From a checkpoint of a small transformer trained on Wikipedia.
Size: width 192, 3 heads of 32, MLP 768 squared ReLU.
Each number is 128 + 24 x the weight over the matrix's rms, rounded and kept within 0 to 255. Layers, rows and columns count from 0. Numbers have three digits each.

# layer 4 MLP down, 192x768, rms 0.0851, rows 109-130, columns 512-639
144169159111137154123122107149147157129164156121131151121083089134074110155138121115111117112101144132164106109152104082154142149086126095107160174138103157112150159135111118143093133121148115141128129108133106162140115130103154145109105120121091123123138117090138112171094078150141134121127127122122109129116121112106164146139137098118145147113146158138155110140099119128136048147139
144145156119119116098114140100136174127165127150136104150148104114101145181120152148086098157131097163094099124109093168163146161125079144082098100093140156152070150121147134164125148112103115132107116105137092079078122093111151132123122101157155164143140102113120136121115114108147156122124128113126094120095119121158111127125128135126074084115109125122111157157111103108147115143124
165147163088168152149107162080103174146109152128089126154094152139131099149120147087161131120135166177161145102110104121122178138115107089102146129140130130123131115137086140084123104135130130134114148101149155104104098153121126126123138116131162100108149141177118130127112120120071102125102132122124138100128130134086140116134125135131150097125093126125128123128141102191126075139167
116106101136162088148167107105116108117108098143128158144163127126155137149116142145156148136118152108140124124128145078162084155097125114099130135142106147172111099135116124143124136133151133113135135095113127117119145173141134096115131142152100132113129125100165187112138145104186124127128110100150123135112158117101092089143106131161071104168147151159129099095113129147129135140130
132165072086144147114138086105133086100124143093101115097156118143124183103122123120118163127143122132105150151114132108146147076133098115095097125139121123108115126126103128146108153184088141064124132140099124170096112151111089147150094128122122119126120119081132169168117109120129170153145160138147142140107101146141097110086166101140129113167121121158141160116128129152124098129110
089172104113135147116116139138112137127178103129117106159145112110148107150115140117114128114128157127108128099139122185155124157099133142180099130100105145120148169170146119175143144142149125127130116083111117130147125107138111165113146141148152130138110109132165137155127176139083137150088100117105134088118090200140165133149097172131123105140136111121183106100134116151095120151168
164147151150120117142148099116150173058138113167101107118132116122125131176129086107100115147155105141135145140139126123120190143146107125148100105111109104103128126139132092091078127104156114104132109107116130101128104120106140136110116124117095124104149123106138132155115111133143144148114135103062127156138114093153137122133144158140133109145123153128104157152123114080148085131172
120120115094129132147169089112113150149126101137063145137146162107122165159129088113129149149134144152128130104090089152165148101156126159118113123118086102092079133099131120111131187099114133133042083128169151116110095136131136120117113155141121156105124133097176107144156115114127153191076135159115102124135146110106139117097105176124095120146176111150085147100111132137130121079124
102148095135166148151125139138170124138107128162103134058093113161090162163115109119161098157162133106138096101115085124154172129131129143087132129146140159081139084136144119084123106109141088160111178149064174133144115106122137094125133150143125101089134124154132081156164122146144101099160174123103118103119116094143121094096125149130114130120136131146129138132058147127117098135110
158154113117098142174159097125121223088167100141114128131152138128114123117163112098135120123129127125126106135195098114106128109107122149133148151123117110134130149136134079134144147122142087103122138128119123143094118110121112100152152089138151085111148131137140113135094147121119096126104154153131127114135075164087078122109114125147102123163106115121114179147178114106136152139131
136112131148153090151163101129122097187091118134111139159139155133141133104158121097069112100137148141131142091111126129128098137140090158133185134146142153112129079140139131159111157103111115112119115102094098175132094138109138090124106109101169119123097104136126068147130141149136146144103108103133119126137133154118129113118123115106133113146121122166122125120142164115106171110115
124141115117121121123136156147096109130154118150146208140121101128098152147097116139129206157147139087132123110114134162121118158143088146098147113130150119122120170090114127101122109142134150110129116104095103101181107147115159152149195117067107127124129170121128096179134108139145133172135111185125103102120114094143101131118116114137141135148130139120130134078155132147156141169120
154124134128123163110113158143150138142118129130137156090188134112147127119145139086115170151124122127120135131128126103150113060107118147108103145102097141150170156132077096116122141107160097147133161169138108108133136130145064135132142162080149135097106110151096122127149107160145102135120121100174132125127152076109151156103169137136130107147142156164142116143117159121064130127151
117100137142119148125112095120093124110110152094156122111080158094155151096121132125093092113107153106164109127093083173155164129129123132139148160145135113132092165134131184167080108124101124169172165136139126106114123133138159128123096127128131103143139150135179143147143112155111096079140167144149080144147163120115175140120138105136123127168153132120119112117126104159130126126136
125099176146120124147148141116138140140104123123183138157104108137101121096183115115126149139134174104138161111137160144114100146111148127117160143128154152135110114116119137107116137131113138115134150117139181142115094125126147179119113109111117108163171143098103151130148154118093133102108120107122161140159149154132129160128124133140156126115161141129137153153126131129085149121095
146093142072141113143147148136116129135053104155170135101147119128138136153123104118112142134139142159106125137106125102129113136122142120145151164106143159100110135110142156142115101097147114093143082142117147087149111131124120125110144109109097116095147145100161133136133126086136154117160102109119133147156131142142096133154125171147115139152092139156140109107126142157104187134131
109136104141132150124127136116077130125168070117127103125148091127132108089140115104144107108132118126138151125145110149107157118134139164154138111137138075158078101140130136128117153122133137139164075139134091158109168123133114126110158119093116168145161128125168171124137127172095132128151130132096087139121097108112125186164132128121142084116120152154120121092153115110112088127142
116159142148137102108161148137133121169146115126134122123152139160143165096134136127117116127102114126171125115153139118151162082157159140150056104086141108141132089084153101171103112086116102156136112112148188162143142102131103100121168163134131158138152147112146146151111134118129115112094119096117157097151160116117133150112098153117132145169115107114094135129131100150110109105154
115137117106069177175147099113138086136136101086152128101135108144144107156124123094125103097092141154108156146165120123136136119126095137092178126107118112119095139122135105097134107134155125098146166098116119097183147133103113153133147163118135157168117121101150120104129138136168130129112095144103128113116143145092127152118119125155138108106098129149137124139121101126075164098113
129178105104082162135115113158128172131115128173170103148138117157128120106161166115131108129110112131114118158119164149160105094155131127100118140153137117119073127124183128118155150133105109135110145110113122109133130120123050133109132127135149149116119141157146138119141103132091165127150134145083104154115125080111088115142150140119111115099116144125128132117159102142145131127103
157150157112112146108088089129096120171129147142149128095078117104150080117116140145133132137128120129133155164127123160122137111138149119162128124108113130151147089113132130125125126139145109161186175125133118096116101131118069133147114161099130133134155112103091145110114101149131101101127098130145112144114150156107114085110119167129121116117112108148109095111083174137126135129137
136116180133120119128164147182073103088101168122141111109122108113125106126154124172128137166152120102156115107143126103111140114169183106108129144209157143148122117137104145133101142115159112135158142165124114160131092137145130172122129114136131163148130151151079127111103150111124108137138098120110139093148107109143126108113114148124110149088090134180130123157106138138143152119123